{"norm_place": "pre", "positions": "rope", "tie_word_embeddings": false, "init_std_up": 0.0344, "init_std_down": 0.00337, "beta2": 0.95, "weight_decay": 0.13, "schedule": "wsd"}
Each number is 128 + 32 x the weight over the matrix's rms, rounded and kept within 0 to 255. Layers, rows and columns count from 0. Numbers have three digits each.

# layer 7 MLP up, 1536x384, rms 0.073, rows 1184-1328, columns 192-287
110087090076088089124123162133143154103166092084098115086163107105138074026179168128146129157084134106142153146134109139101188152126113124134130135176103161097181161162074151133141146126156141115109141135136145186116151123145093110151188082160086099123143169151121130144091133144090123099
145061175144148162130133139090179141123143132152174100164131116100044100099129170134155135116195149094156141116115136142144194126135130173132137124136085146090169171118140136140116078074078117119112124097161108099123188172146078111188103136095070130080164094072170207088161061154153118181
159099137138145108123126106129158088125148116108125098155098120118119133110157120140156084107144098037113131104092093129100083135064083159218119151109173096125104097116070104143154141096096131088162158098099071126141117111170143192118089135174155121216128190063087123070104128140174104168
169068103093173140091162148118163079151134125148171129114122164094112123146165147113122153091163117152115134137132115118098213130107121128112102108185134115172157158124128132107122114134140130113184189100149178164099154145130101088078125215184083151204132166069111179157116140129146089177
120133110090162121122119088173110088133128161119120059118185039118072145060113143107098142163165123173133132131136116109055131112184112105164132119105095095131114169121111118123172126095156129142148160130145161097173147074102140117120168127053110100129133195127100124179140110122178138209
167102151089164053102104139124191109072113112144110122163106116156133082087092102207172130063167172091129092106149081078195109148104073149154133122124119057094203105191118100142143145144152111100169125134127100150113103095124071062142175128127172133115143160071106112105119171081201122111
132145121141094123108120174105145086148129101204169068116118138190085128145136129094176127138230088149108118165114078141135112148130087162164083137144122111092143100130140098130178120135112154140125160150202153103069161131171108149151084137165134122130141156072111116094109095175112098122
135113100149107128064082176147139128127112147192134085167152082165107170111118144158182182139131137113114121003141177124090093120133118107141140122146089098149133116138133103092167148053107166153176121202122106167055188154063138082204099142116111096149108140163127130131092147097150121112
111136132132118129089118105106114095182092112141128132156147112106082159174130156171175129087128123061102109081122100136079129133130110170132130110194143143125136150135154112116123113120133083122167132089120122162204156141142135140176129152105097068130103177098151108143151118160174128158
116165122054140053145081142153149137123081122122105156107089106159108155086132170175109201113131145066086108110135125138094144157172155162117102075126087091152072128112123108180102100124061148139146178181187148157112102078146188136147183142177135060157127088127112125119130135193128109149
175117136077164129138073153165135120120113098156106123167108126145122069110121122126085169117101087091131076140172170109135165146099151136226136155180146123110158124175142107215164131071154104063171160138146126163217137057111136102126157120105129114137118170116081129108087141129111132125
145082110142179105108098111146156135031124136103139125199193082157139143078142132074131134102147133059092178080124162142125159150147159133078052078128136156134128161081101114133110083055140119123140103116084137158124116140180129111168155198131105100092146129125116129084129136147124055114
076150161118097129102082089201164111139169158181095107199141148136089102084187184160098122143130151063168140048174149160093095124093145177139168138128140097116134102122106117099148150094110139142083129079086111138112172071133128103122134110102124151092175104100146114046212137125136105168
103121103123156117117103133221128139091169084114085112123116124098166141076098138110112102121127134136111152146162139096169104114106144107144127079113143127144107124171109093085159077139113120145117114132169158102096090145193168108165162147150130097169182169162167140069115129130137147122
107123144111122104102144100128146099134115177144108089112126114124112121101142139143092119141138093071104141156158103163130159136107125127152159181098157093103138132128106150124141088129084137159175172148176149161126144142150071085121187149120090108108118094171134139136149105100157112124
155095133116154132107113122107099094109148170100134144183152137150088122165128146147073104131172076068124095078135097172117151160135147135221155071134105120136131133079146147134187146077082059160120163063109118129165107098165161158160165143115134106141142164140137141119154114104220165102
077104193046104110138126096134109147117081054119149077144131177118151128104156116177133102157144123161087118132097116093148118109091128195182117030163095080082108199158177097051096081139059097131120122089140123142119140124110109095143130169129124111185126134086133139168153105126180069109
075105151083150119076074164151184120147159145112109193145145146137072058162119116107148129130138109121064117172155090130183117142099104132199122142147171109127090180130123136169126155123102108070176140108144108145154129138084136145146114182068163124145121097147081132092127126132088129187
116162154106171122100054096113127123109172164140121107136147114152104162166094117145143194107143142043096070104179135162153183163148147149152124123187141091092123162080165114198140144103143116102199143086109129139138110151120066141134173130157107136167143122165127145158116093139130146135
084113144084111154113100124180132070125112098133152106131054118091096092148119130130167156163129126161134167071149102125106094158143122134127086095185062095189163223156105139167177104207108134105186119165137090152146108163147083080194158158157090051119088153120142159104139136093141131136
130119160104150139113141185191109106079090149126182099130119152125186125092138133134139138105148106019085126158130093127120188135071130166158101139135110139136131118170135170117104150109127119127177153173120140153098191152148094132111173157078131147148128088155121123138112145120161134092
114119232107142107116048171140150103141125138145152112133111124121137124118147153103160179211082099124126129182150160169137057133081101161159107105143175139107138102098122119185101115077105120155126098061119070151170120089161123164165129108096143120113169122102114166039164147128111110151
077137144179130064113106133089163097138104039174142189138080143132127105149153095144140150206119098137100078127106183165076114125177169133145097160144133112136146161173092123164176167178143146153155081072158147203113089111176142083127123086086112143147192214039124123109112120155157076172
108037143148138110096066150154105096071109128146138104132169103122102154096133100109102155071148142109104144110175111068139135143151124127117138128139129153134129106158098121145150109059100143118093156121134100117086153151118123127156145102127116112113160101151104145057132125113113136172
034075175129152083114140104100077085144104184170194121114117123140094134141133157123193172103110153204153050082069067163139186115115098100115105136106134073116137128165188112155212127113046163082101127135115156116112105119165150134162135154189100137163109113084153126150125116090165138155
098110132095088083143055097134214165113171096105146107133165118144158083066118118135132084117237057093135142126082096118111142107134089162120140093093108153079120113119134149123106093144163146105161141120108107135089167076123138079144122143069118098105124179094137128088137149136141119113
182121141099143123161125136117167138065126099128142108113095097097123123136077183087144120119106162123100106180120152128153104152081071165114103111099116103086158162137170146144099093153104119088100129121115105177165129086122145101130181072121035158150163187078152152162151039077117179094
151124130199164084154067136113169097054127120148135128156103103175100099147152115090129077172155123142085083146153063147147156192151085166133106130094192112117131213107141153124146145083116137067115070101119122160113152109106102121135145127077137046150146098140093141095189146089057122143
146104099120145126048118185187188139130116113161126092118183150140065101118131120127111150159128119124090118114186158157117085140133153134099094114093136090086088130072132134129135129139083137191153156095083097170109144104163099116133159137131074103096115186124084118086078102124119109122
192136117125114150152138091133139138132136067129107153203117158183078048144107142195144145130110145120150151126181132118097148150095143160180113134139127092103132138121147124078113146079126117163186132193163106106089143135135130126154150103150093140193207179126146116140131098169104099104
113194135130168105121104130127118121131106112139187127175094125147080162070147147105135122119091146103109162123104074144185201175081077136122080162123151169088224203152160116167089066136106119157139132173123122126161130119156133158160142109173074113107122204106175176126185125179103101163
086126137104154129086137179165143129056147096107164108104130161221114157115116170096130071127064086163090096168177160126120158110069134142123085074092145127055130163132078132095153113156137123085150110123192131096149135054106099143119122150098103107131079121140120204089170139090115094094
091144079091176130136102174122142096127123145118144077143154144178137126145142156149162105148129102134149113148119155172166068156119162152130105104120181125077191117121103161123147098101080166127170157109138093119065181160151135182146102122136086159166167130115128108114124107158126106146
131160183138112100063142132133197156161130120112120104163117107128139111121161155136095187067139161110140174130175107112074093096166155136153150141161166123116151147096100106166144127116114145102099109130127150206139129087134111143127187145122087097100140117128128126102139165098108133173
198028099084079114067135123123116162102115114137188175150093166119139115128095134122134132128081154091065123094164122168147162188126166151128145082100158147118130202162178136150151175099117158129182117154177112122110176161185144160135115126120141127148080188087153180166091122125190152121
145104132102141084060104139134076118168159100161148106139123121110116130100151139133086113139128152119130100145168057164168168142110104150108132150117048150090183169144108125100121143095115188124093181134182103141140100111116072047155168128061072119154083118054085141158137063148113110174
140111076130168165116156128117120143071180091128135101148176116104114153132133148133158138146137104128099137099137124112132166182054066124097092133146084132142142132161149090127127129117137123124099147166145109132158140137128091145128172178114166114153138135137163153113150091135150091161
157105094063100075143117109168115142142147138110112095143144097181108163103128145116158133144099138153157068101156144177134135158096124101115099083154111068161089148144167093097175130095072150103127164159125195133113125154133107183097128158066134147158159150123112201161148129082160085158
113138218127159118157160172151133056113141119125105087186095086195116099072093185097181164158154106073080099128108123158109164146084121136149102173153155089138163162092135092163125062150093133099142122186152158070185118099140058134134097101169111173201178140113104152155155150130090128187
117101140105078120133097140137093093138093155141141146166126088122099142079133160123160156133137077111146156135113122127170158092107103110152121124151142099138156109200120101126119138094079148077138147109191098139153244050132092127137122110143109086140150123133153141117193153086165114207
089068181054149105118087131161148131105147125142108123135152141113112163149082200132110162085091180117114158090127167136173145160148139177164116101137184097121132138137141100081158128121116139101122137133073129135177140189185113086156088156139127092100115154159140153049113161094167148140
141114102069124089117075134113122190136093127143118135126125112173107138124194121188131126131116138124105141080118107162141133135164112108155089094152127105111213144155118136144089111120061140087153127128147154115125150140169103117182118120099122099071135114129153116096143094061159056157
156140126077140134106129071119127088104158123165112150127085063145150158086083125126126174159173138078130127073135098141114094171116127124113150189126126147169147162108154114184157105078104113099099103169177130101161115106139103169147117144134099098152145155087107120152107126073116128149
088096146124173143126143087109181047109133147130140147119103126148156086081152107122158156111087138134131118148119132134075097097122091138127107161102164084160182182147071127122179188108108129064104138182149144132099108143102077138093145095076112108081124118074175122151146076112142097172
134102115120117109116123132087124101021102122094190102194127148122136115120135174191112093099149141168095144143163149146122130091150138124131124048144176125099147116121066117150164117094119175153091089120144180114118125181136138130137093125093080069129114148118179145143203121109142081123
115069193095161108090112081120173125089093172121183148118128114140098165050162158135131145102127118125140108185112147165112202105165113142149130184169117133157198122137090088098150153139083113134142157146103110087149117109129120133127186132121148082097092101134184156035144147152127125125
121110190098115143137100125132116138065110154101120127168123116143119146152126130155135154102112125119136135130101121147131166115104154150194103084171133078160110176069130116151128131122098133146136100092129122099081128162125124099113101150130109084105182125166145169105134126112104183157
101128171117104075091178148164124165153076160176117155202130074138085101138110104179142129141142129113087147171148117105136140171117080127137079126124185082098124160108145040126141130105073144148130161162149124187100196064145139067121158122120134099103097132137144115149095155112171101112
118134107119166128150149082144099091118128113161152118141033133150169181068149175195197142117126194128099140123135049167113150134133062152080117135163138142149194185134126069120193154041095103135149096145135215145110143108212126155170145116120072153116148167070144164142111123107126128141
039096149106201102137146104117163107079133163118168166159100114146143123125169137152138093107146049075103122113100068116119143135114106129140067096157114110148101092086171079076180084100078110078126132153174148158111116112161101105133135177134095172152177127082153171116144139106152066127
099103144119160114121106160071110138145116158147097130102108119117155093093125094168120112095122053058113145136155115154100131143113100103117112150122104129145126135103152126111181102090132100191112179157118108167173137146139099138174119138112169131098138149152135128137062122095069168148
087098168113123119081091163082173099145134175165243075154156143177117126121144104141175095165159090127126144161198158133160143143155112169143062126105108102129183126111128146141105123109114096148125121121084158160076131141128108161145120116151103165099152116103193114096073115153100189150
109164161099124169130105213143092113167127106116169127158098132161100158147140158152139058142139123174117124092111089152171146091136168064098110146139096123067191106140133162095128151141065131160098143151165088184102123114184090152126139133136118076120098125078095119099163079141227093131
091142121075109063084119086125171078150115080165116115171114062152140031102105094129176102127140119091058146137092158123117111153076151082110177148109127163059135111171080151168117163080125169129109118121119101179175159086120154150108144121136110090121111154116157145122077102066127067173
134111158156075089110108128146111124125109071139146104125094132172111107084161161105163072164119142128069136094075168134174148175096125103129043115134135140121194179140139076125137188137067072099192103127161141147215163122164068100179147209117115141120192156097138184129097089107168083076
111122142145144117128150097173109094089121177088134137117113103153143104170142153147141154132100114104125133059160111116082123130131170178148130121115161139108109121125111107162165122104146114176130150121065133143182102154137096052141098189159130100147134134171122147096138133121123100124
065159129131099102072101144103092116110133140097111149136093131114140101116117130168161170117105138119135124117112133189136138186147161156143159108142076139137127177151060123137108152077105148121166101119104144138156068114110158115144188108142089109129148145178158083125140145086145153126
110108144131131136110094148146147156111126098152087076113139159137106149098140154125104094160150113117121112161128097133140138151075111117118179098119142151095148193145122169084123102120136170138156213124110141169206150100145131118178132126064141162108117179151113108151198135086121125148
095122147160145094096102109178171150100129109131126111142116103166062099104107080166135169110092161162104111101137127125171086154126105193160145138124147138139145125139128131148120104097098127100141099155103158153120125142117108116166114142106151095105145098091131102069115145093119078115
177150115142140080136141079131121144145130122178131085147177123120084107129148130140138139119104105140062062157115050193084130183058067107070139063147119112143140185157146105076146129088090186138158157135126132123165210144177099098120163135107156124105160192146106170173171126082151102214
080105082131090106062108126111167106107127105131122055111095121127125123063169120140208134075137130118125137120137154136130138111123118119166081128123123144039174176123058096095144125122120051143087076172155132131123184133124113101102074105139028145112137180121161130114154156120127185134
166071129178119109157118111147194108169091129139110080144172090092153122086108176136137112158177105102110090148137066114164157130046084075148152138134155099192113140125105135093148112038106162091136204085123098184080132095105134190161143135075131095116113159125143150143144122183147146131
186089078119129166138137168143153125083106099149165155183160099087092104130106143118154147082093125174110137189169045121157135148108127164146157154153081100115160155116165093064136015140133090141080132155133140118130120110161091100147189148145150126119127114075164161094137128078161092147
062111150164219099127128136040132135150184099104158082140140178182164089125090153104146123105097126170142098085125112163095099099169089124159121135076157093106156155117090109127125165092119115090178148091115139181098106086108090163153157167099068154159093141047086180078150091104203151161
069122143132127144117105122168160137139101170127120082169095130098120141100137122130130149149132135111106142146126123170136182154045142141175163099167083102138220131098106098121105109119126090118124172102139116110080177122117128110154134145069059112111098151097116180088083073085104161170
137157115105064111149145097140180093139129135146116113089126115159106129084177179123136145116184104138091103091156128120104158159144094160178097093085127120069157149097130123153198171110114127100091135157152172173146083063110127188213135118134075114128085138120144141077138105086154145140
152112118144157134104097101116132091061130201121207076159145123106142106076144156156194171169110103092135132139089107124150182097099155125160154142120122189129097108111142130128191141118131144137091138078110130150127171090108128105137105130166117093106089109062118098144069144114117112165
118114136155173086085092145168139158117071188144177118156179114138110122133118124169154118114132149158131153076105093175109201159116108213161121110102094078105150134150158097151065080148040134108140147110118160125171146147176130108140159170124143131093084140124136162043153162116107073186
110070098172176118109134078162180073082082187183141108184091149142141159112158137166185171084123194128089099133074070165081126095199141129110075164115117077100122140135181078155142109146116135108143125120123161157183130100180062118229184130146142165143152163065167154108119108130141117109
095127152159096125130074113096140158120151134144141133132127126170123158149164167152112130092131127146125058149142150139141089175081078186162139135131149145084094143110086107132169125070155175093154082078180131178146111110106109139104109137164104098104153148132167132109115129123137097149
115156177081153105105129110143194132102091215094133134123136151136091119148115095167155134143091154122122155100184047137129193157144108135144110082157149109110177074108100115155117107085113155103129134108126141120118101105118134145123092141117141108155143176110087120139050120185157080143
151133054158068127089130055219095113070102088165129119184084127128132148159173190184165194166168092152108095137125060183156140117138133127118100108099137047132092117156086059131122047040112122093095094118141175121137133125125073091127129137073046164129159114119216112076096115161147030086
107131121099171126114144040144179096149146069112135124110118120076088081148116175108092094126169135129114082040071139092134122146083087173132080080151142117129104122188174150153140125183140144116189174132083132096209126180158104129106077168111131134169071137087134189107129080125159153112
129125144106129085120137162155091123104078180093136140198137130157089130157182145188132172124136154119154133112151115118123112173184092203143077151163188126125173132127142101172145149067127104119096112160144200132119079133146119073169135169158103168165112154123167138141110096070129125161
100089118123088085146142096156099041095108112166114082158136118113155117076118159159155163158204167083109075169095053155172154113091109167138148112156180165084104104180139095121149090104089065117120169078137140168158174104156144089214164097137093078167110189077146161166113092139086143178
133095146152146147130078118097201093106153164162152130104140175147095142088129139166109074118164139143153101168143068147191135110151131101163114102130080150127166163138114141159066125124140091160128084096169179143160135115173072098189113134126108144134057160152054091124133057144163144088
072154102060090084136149186180161158162171100161163131168159132188092108143128163164195160138057171100065118100155118156124123114110126118093098132124199127159146118055191063124125108104136139148143123096163122165117131173120047171157164137155108112107088138133175122114140113136128124115
103135117101071137094105127150108134100137095157110126157088102135102117092229186109118099146132146138047111178150116147121100199184164115072065138111104093159105180120135088110154083147115133147160090151130176156081144135151132095225147189157109122066146136098124136132080117142129124148
105097154104125099055132163179127107049089153138136093175140106198073087127200121163164174102113060083105142131103133122124158146165119110136111082150164145146215124155080105173132103153102195073106096102099164162136153140122097108157130093149036119083151116116139085147095108112163047119
142076102086148073093079103120094163059153092152096084161099071098120176099104117186125180109154132076063107156123070152121114150160005135157110091152164092165133164094213110091163056081070094109169130140095156156147136101121124124154151123109145148099171116135138125130137102087080110202
110118134104160139096098089081098096072093147131147155156108186166092079189172194161097133120199176121133106103086137113099162118161125156120108095137155113078140096182090092081148107068079075096124141120131138114164124132152089171183117116147141144110119178059164086076158132124125062131
135066229136120083119111112202142098109124098134078111161105093095154138115132125152150160151139085117117148114140110102194146130147076136151090123086162118083155142186114143024139118186109144185153118112129125107105212115131070102149123113086127098135115136089119124094098114144128137132
096140158039090136114125103128101119089096165105113081107203093154116133132107103166145167124085078173129153115101190217134158155125128112113154095138170095099170164160154119102130159135139070112165136125087156129080147146130111089124166105109127152141136136111168162095140101166092124126
089123125143148098154134124161126132098121072151172076141084151132142109125170172130146201145091161083079128092180157182204188160093102134177092126186077138120145109096144098099115148115107111092106135128139148131108112118164104133161163111122076122167111121103145117116175068133155123124
134142150168082108039143115153159111108092005180080045158049116111143133129150149189073180211215093173131096069056079180096096108140139095165131119144122121101073098133090029060170087127144097075080094174150201126130173059210126123100119148127041157123106124112173090089167077162164081147
054158136144143108068163114169100137153159136092106062156115123162076157119122160140176137120150148105109126069123135114086145147133051150120116101125093142095141147134092087162183122083143125062160094118122143166126137168117017168123151224125126119103160176156182166132195132132154074185
187067203176087133083066135085125077181124144134129119137069051137133070146163103128100122084123126131134064144131145139175131119169084133179093114175137096102208100168066110102193136115145131155129103096192172114076187113132105097101140136065110097178115150065091098114095127212133129129
076146147140082127054082089110151153146099107109140111108150120169185140096133194143117122137120176138163160115141152141129135141113115137099075130159186135174204151138115079182061132091132125167160122151144161103109109173173123197125095111109063124129095129145145123143154092115155164121
082097160109061148073086133125078138072132141110157082116125142103154096095140166109070125095095170158123126144159139130125164097120168174125058089152127159126171137120158099103132056163086102222088094124089142138122117133132139112174141201117104128133118120076120193095192081099123086155
182124134104144114117105114152116173177084087141124079124146178179138196154088141177137062141113067182095084093143129141155079226061164093107147122073193130119136132099185133181116147123109130083167089095129184197158109080090092107119105127113157050158151109171124146195124061195162089137
144151202142159155092123137152159133136149135101156093060124106089164080131095123131127083105128144123126137153142175132159159142098163186119151150132088195049127108170113176127075132169104107152124086078172124100156062155132161115123101110130141088087131117127089108105129151182110124106
126085075122150124118112091104158059119148102087115112147131114167123095136098128083134117075125174067143128149127105189203115118150149153124096143136094109093133115137151099142122100129105063121136159135094186119102142072111055141130106125105062088159148194165104169109145111153125114111
115068171059128154137132156176140131119119162148146140183079178112121158142109145129145147134102086093128171088123137125135101116123114172182127104160106123088089144178133084110151163156166147132091122135090131129134142116121109084113154078121153101161091130141107122132123161070130196134
142087124147114047092079119131148148162105133150151126140112169191085163134122113119135120081215168084146051144121139133177097120171144146136150119159145098156167134097115176086107104060118118168167110111109132152136123087110143119169124181063150118162119169110166136044053061072151167155
117100134132120118145090147146095113149101050165185115122104121176150093109116119115150102155114141137113058097125181164146098168120183125209076170142117095109120125145154191179111117159124086173102075133128093079119137133146135049148112189088143150146137099070108158153079101153183071156
149109158125175093110075206120107143115132119103070166202096146132076116073114150144197136171117140095107129082118115147128075141098132175170079165121114130110180156176083097122162143112110153181102171137147110180068124179112145102151091141123134122152146079120098144080147059132142091126
132056136163126073119070145139132121134132128136143095109121157061171132033127120097169111152111100152093122089161150083084146144118161098121113122181100111137160147113143153066135095149109152087181087100146093165151144106105146191126166139106146128119101085109156146089113147088156159148
165090128136103146116160140154172114147106185134127103132119170104140089107174122179161182120102130104130146114081109090147102114163114139117117135190146124133145164167131137132142094117114162144148094102171112084128091125161127122182081123157077135113121127155146118134113065136181176166
157138151115134118131155104104076106131132095151133111124204139132132102134205088201112157177128127142125116109170139153133105173128112188115141131188137120158147173161085154100104128112133123186155116146081135134182156132174118141175064139170100072155156145090116128064133110165155104137
157111165110096142143129167190127122106154098109116116162103145135155068131112157169174103108122156104118101132123088111149227121020095124123074087084147102159135148130147096106086103168103080109167136144106126081103188122104154075173148143094135062157199199112118165171167078167138153094
108172097089122099139125135105142080170088181152146154117153140107144138076245135108170120204190133145095165128199151140155117133126076091107105097161125177100167164112138139167119141105082110131151110115131116158111146117101179104125162037106077183110115145115076130117146125127109045146
172075197116196135104153137082115093176142104154120116127145097083130098162093140134111155123088107124103058135120031103122098135101086150117113071144139048101138139134129179130104092151125137114108144072215185152138131102153101130174182184107112147145160123114112121113102108121063168174
131060172190130116096095133119105104130138122090138121133079083125153152158125117163105165153157147110140093122140124162150182109167089129165103113114161079130140152108169067101153086151066146168133159117130149083075163153120157117145086133144113113109174123081155156043168096130136091173
183154092088135088146096110128108094107136074122111140140183146128155090134192195129121110162172197149081144126110081092123187129107157101122108100097132111048146129104151188087209132168118109055129164138110161153116120095109099100131161181144137049127149065099060198138160104198163075190
087140152144126155115140095073120084105100105134142142164137101193129121064110147102180054163165111119134069161117093130112144088083136118154161115120176155174126146094112144158155150113147117163164148096115099152194135142145109108124158126120140159105126139119118127155133081059100138141
029091105109163083111121107175096149155079082116125140111123129109127165119192166106162114094161153130072135123119079140128097118106111088122132099165118102104126176132160130139142079130112110130093148141103129148151194038146116075180184201146143142101132146158099148087054101085165139134
112135098148148178144114137148110050105151116158147099178101118149113100133152166153172106107126078144112087157115109064137139124156138112133114087194083085126143109120232083153148073095100118151162092140138159138145173102149108072121122102114119117152120157090131202112106126130138151154
118070092075134100081144128118122127152106120128151092121168126115117099098137170147156084132122119170121121162078086148161129122130137112075179141161141123074144173191158116115157077181108084135116115136098175106161110067126078089147164127164052128125156175090150168165115117131130147120
135139206143130118131054159136159100105066030137164101152183146140141114084158119166160109125106116106130085089128115142070154099127148094168119104218111067119161145125109064049120166162076159136099121127177179096118149084134074129139158085144091100146126100095133118154158106162158152130
153166115130152168102105137154147100159171155101192137136095127159133109116095135155180141137153099141181112161148047094113156156172115088150114116140093130136193127128150144180136131141085148112129170091167164198081124076153139184144138110151106185142111121112121141102132099145125152059
131108136114129088127102149164081074124141083167109155114103152203093157113090156138186141166095107134131101049100112110116116157055102091088104124159127058122155121139183159205160106130177125145132095097107170124157159112145075108156135176092113153176116122119128187059179091115151129096
189193122152117137096115074116180124130150112125121095100090142106095095129168136134222171098166133162113082072104082131084066114136149132160163122141102140132164181154178113106156113135145129126154128130201161143163085114106077125172155176160102119162133124166076186134075150090126121077
169137123083128152073166118157103142142124118166123148164130140098060134164123119152129135115086161102071048147156100124131157157084134164124139133110194108151108129073186106097185144092144136076095189114123128170166120113180095117178132209111113126131161193155142142124056072093120144118
169115058153107115105117085128154127115119069137136136117126103113083072151171138163192188152163208114123129158108132143194146163183115147095175158157143121079120130147145137149114126116126115108188088134191085093108098108161120144164164192136040081150124201131175115171125092051079125147
108123149097093110118150101140103170097114060132163076161048112109096113108109135139119113111129116109137164114137132105098148117133130132116091158097055175106149126109135089098128111123130133108088143129161131148115192114148099108147159132127133097139099178073182228133105147081139144113
099028127084143089161060177067132088120141126127187121144120086157113157121189169155137196220146182133122095132165068183105124138158105130140166128130093018107175161122130118099133082149122143162117130093138163121134083126146132164129157154130094105150163149125125107067159156130148121147
175067125129196155127142148169146115159044105124125122089126145133076069126123103105177139097140128153104122173161139191181140145169064100117109160079142091101157157123136080139159120086137138141178145196127148120223132079086113145202155103135097093116188095136106118137131137070103104144
171087171164160151099126096152158130082139082147133114175126184136153151141047148104111084123131078106126126155108134122145112089120109095144119170145094102121176110134195172117118126092123084143136124120090127148114116140160074118117115159142190157167133125099188148117090108110120161143
111149127155174131079115120149157068095127071140117197094067129169132059073120176194188095119151055145153115116157156151136136139128148125130146118119095113135168118071146149141157157113128135072134097102209153165180153132145119153105126144187119114110151133099100120112105101088165125128
145151105086129109113099164129162134129132121128145123142177125140151059075129114154123181062112142162144130099131110113207141101113110126190089174154097132122109132123087111135129140142114121098154123106168114155083154072124121148110073165141125158139104115122090122077093127159159153121
181131100130141149062116103102122088115143112116147126117139111138144185168163083148091146088184107162114125136136155160130113112116066099096131101151132139088141108141186086186098156102084129095119118136153214189154170127119143104211186157141131111086112084121157136126140096125181159154
109135178073179134147120095138106045106150130124218114144091141184086126124128183106159165094151105087094107139100161149194142158130071162096081181143106127130148175157118153096096176069143129072101087134122132134156139116159073174183115137129091087136081128127124166162104169145155037133
097092117133139090087103196125173095139116166149137146117132093132058076077194105172141135137127125091118136183148114149108144119138120089177120137166143102132162091123135104124137067155119148133093133105069119151076112130166151075094180154146116115098125101113130116188096157087131083157
139130123087134088098124099100162119156086058174142133118131091102133159124103193236145104129118145075146180122126161174116169146084103157126059129171085101176106153158149132179109143093102091148142144077129129142132109145133168171136158080146031080197174150113192169069114141125138140139
109117196080189090144102164125123136111107094125147121219109129101082095094117153154120130184095107080075111137170149118118172172153152109149159137210191076119161117094120083113087107117127127129124145106108123200127100150125125075158118145166121094143108117164156172110133133092154140135
062077127127095147087099112195111106114120164140125064092158154153075172147173124168125134142121070093169117153147138111156124112125188131166137121123117134123123175106156134132110135107153118143115104031143145118183131109156131116163168127112083028090160139038131135132113090116161107155
085108102096128141105098072122105121119193080162132148133211170157168130099148130120139157115138098098095198157135111165126176121074103095111147120240149155182134099160176079097101168125112060129130151076115159128111175152097137108178168099118118126087132165116178125123126136136159155159
138111121164093138121089132148084112168119115114161077124118111100024175179172104205095158142144140150140093152107059154118165137163141144133156101085095090102131182116122067125133130145126142195116126078137174097157097109137141126149184113137066136084160152142140118070088104160151089088
165127127149124104073136104160137178173097101150133152088100110068144134132132168165175131065146134146095126096109147158140129124108152115176131125104141160122123118129132119144137082140131126090104104138157195116127135091133154126115117121117045105129130124095113157093152112129129122170
106089108120100112104147158072198143125091081128148173150098107087112127106120109174128140144134172129122128167117085155125147183128111142138034132155084123132143123101215180146165108126077085126152106191168117108052166143130096158133147166194128094090143135108157149089149143153097081179
123066158170112117076049186163111111098156124125141088124130088143154103067189140114125108108145128117122107144117076093097140159160120142148154128160095114082154150122113115128151044085084059097146127129084142136165063069112123066142130208144152162218140118105081115092167072153129063116
070131123134133127115117152173088111107140177153135176132090119183123119112096080152141109169151124112057037138138094171123176150107094088160104074134153093142157155110159139106131080092152132107096041127111188204106108151139126072120160148123103098128165115074159136155107155147111159140
155146096108068114041076147102085158098124175103151093187095101151133108130141104104122145153167144041074183148145127180205132106188143116191108075137183138120162190134137121131141111140111107147146110070138126118118114136138150124098132144130102062126154133129134090159140078048134094111
123085142150175118116097127143191113116193158128114128192093107153167123095139154115112159110138141086108084112121145159159153166098137161174100140112135145143173122112075090122145151085101069120201131164104093070100143136124124124123150151135096073147163112115129166119177152101117155149
122126155106142164137143113104157133146101136151183063134156151142104129099091119118089156085152112130140144109120116175116198158127134104122144175127108128104134144117124138141113161139118150157117128107124136109111113146200111094110117108132114141119146144110135167161115133139252164188
108192148144178102108070151179136149111176132134138117103141151189157088140167147129197195098068157118101114163113079189132200152163091096172143148173162137092132175160088140089138137069121150078125093118114074166048123074131142112176092162142087136146172147122146101069180114122166142096
132127114123182150112127068157095155081103112128147111172164139138051138106121130132130152148126075071129099102167125176130126130102112133172148081132138144101113159143153082160068105101065090137123188103105111123197121126140165131159150125143104089134156110136180140107089131135111128109
100139122100092117086101139112213142059193168123147112212190109113160119104164129169129187096170170157116156155188114157099200194163131128173090146104162155122161141121120078163208090088095090116121094172093096168154083135114127132151147106158091106097153161177113150130152170091143080158
137135128103139093075143108122191069198128130145091139177182096142078128164182135141103141138109180131109126108183099151110142174174065091107141119117154098062154133106148111105170141122111168166082129100131094181125100157082137113124150125129094123124111128096188092137124086160145073210
125123132141126130093079109135139147053070098123129153117117057111144180108165173145103177128117182154122131129119146154046068119145135116095090076138107063130135175079148045127169105151110091179153158128171174143109161223152094136160099169143073159101157143097177122144178100068101085139
068171139093184084137092165161128096109054075124150103189068165185185127121142116091163109087143192059099086100119097186176172149142123137153101111116166048134160136091199160120127165094072074113186055151101143181143186086126157157105124196143078131130105120088113124129078093126183155161
124111134119118129139126131107148129101137125090110090158160124107072151104127120101099139116116115123106133119117126166119178178099123124092061164129108158129134163159117078153094129131127090147143107119120134149141114131165179125162090133148128140146198116156104117112116134073140162138
146115107088151140111123068147110132154174155099133120118165147135143166072125160161124133084113136116094116095134123177115129117126076105133090138094100121112153145111167146083163111150092056084102137094097119156148128124137108117170198167136150110201137129168194154163171101108167076112
151059115105143134137054139075103118103122085161160144132158154142081186095162138129125128148158154105136132108092155204171100119133093134124078124094075102126161160136124115115118095144088118166173182104157209115158181120163169130199101105023064088122170147081108129114148104123151107132
219140190118063113093086149206192078092064111169152163131172082104126073104193181210102161110121108147114124049122058126118098107076120127171177137114139136050147121158139112186091138057117158117181104187177163203115078088172136112177130150123103159097117114152133138084096136074131090090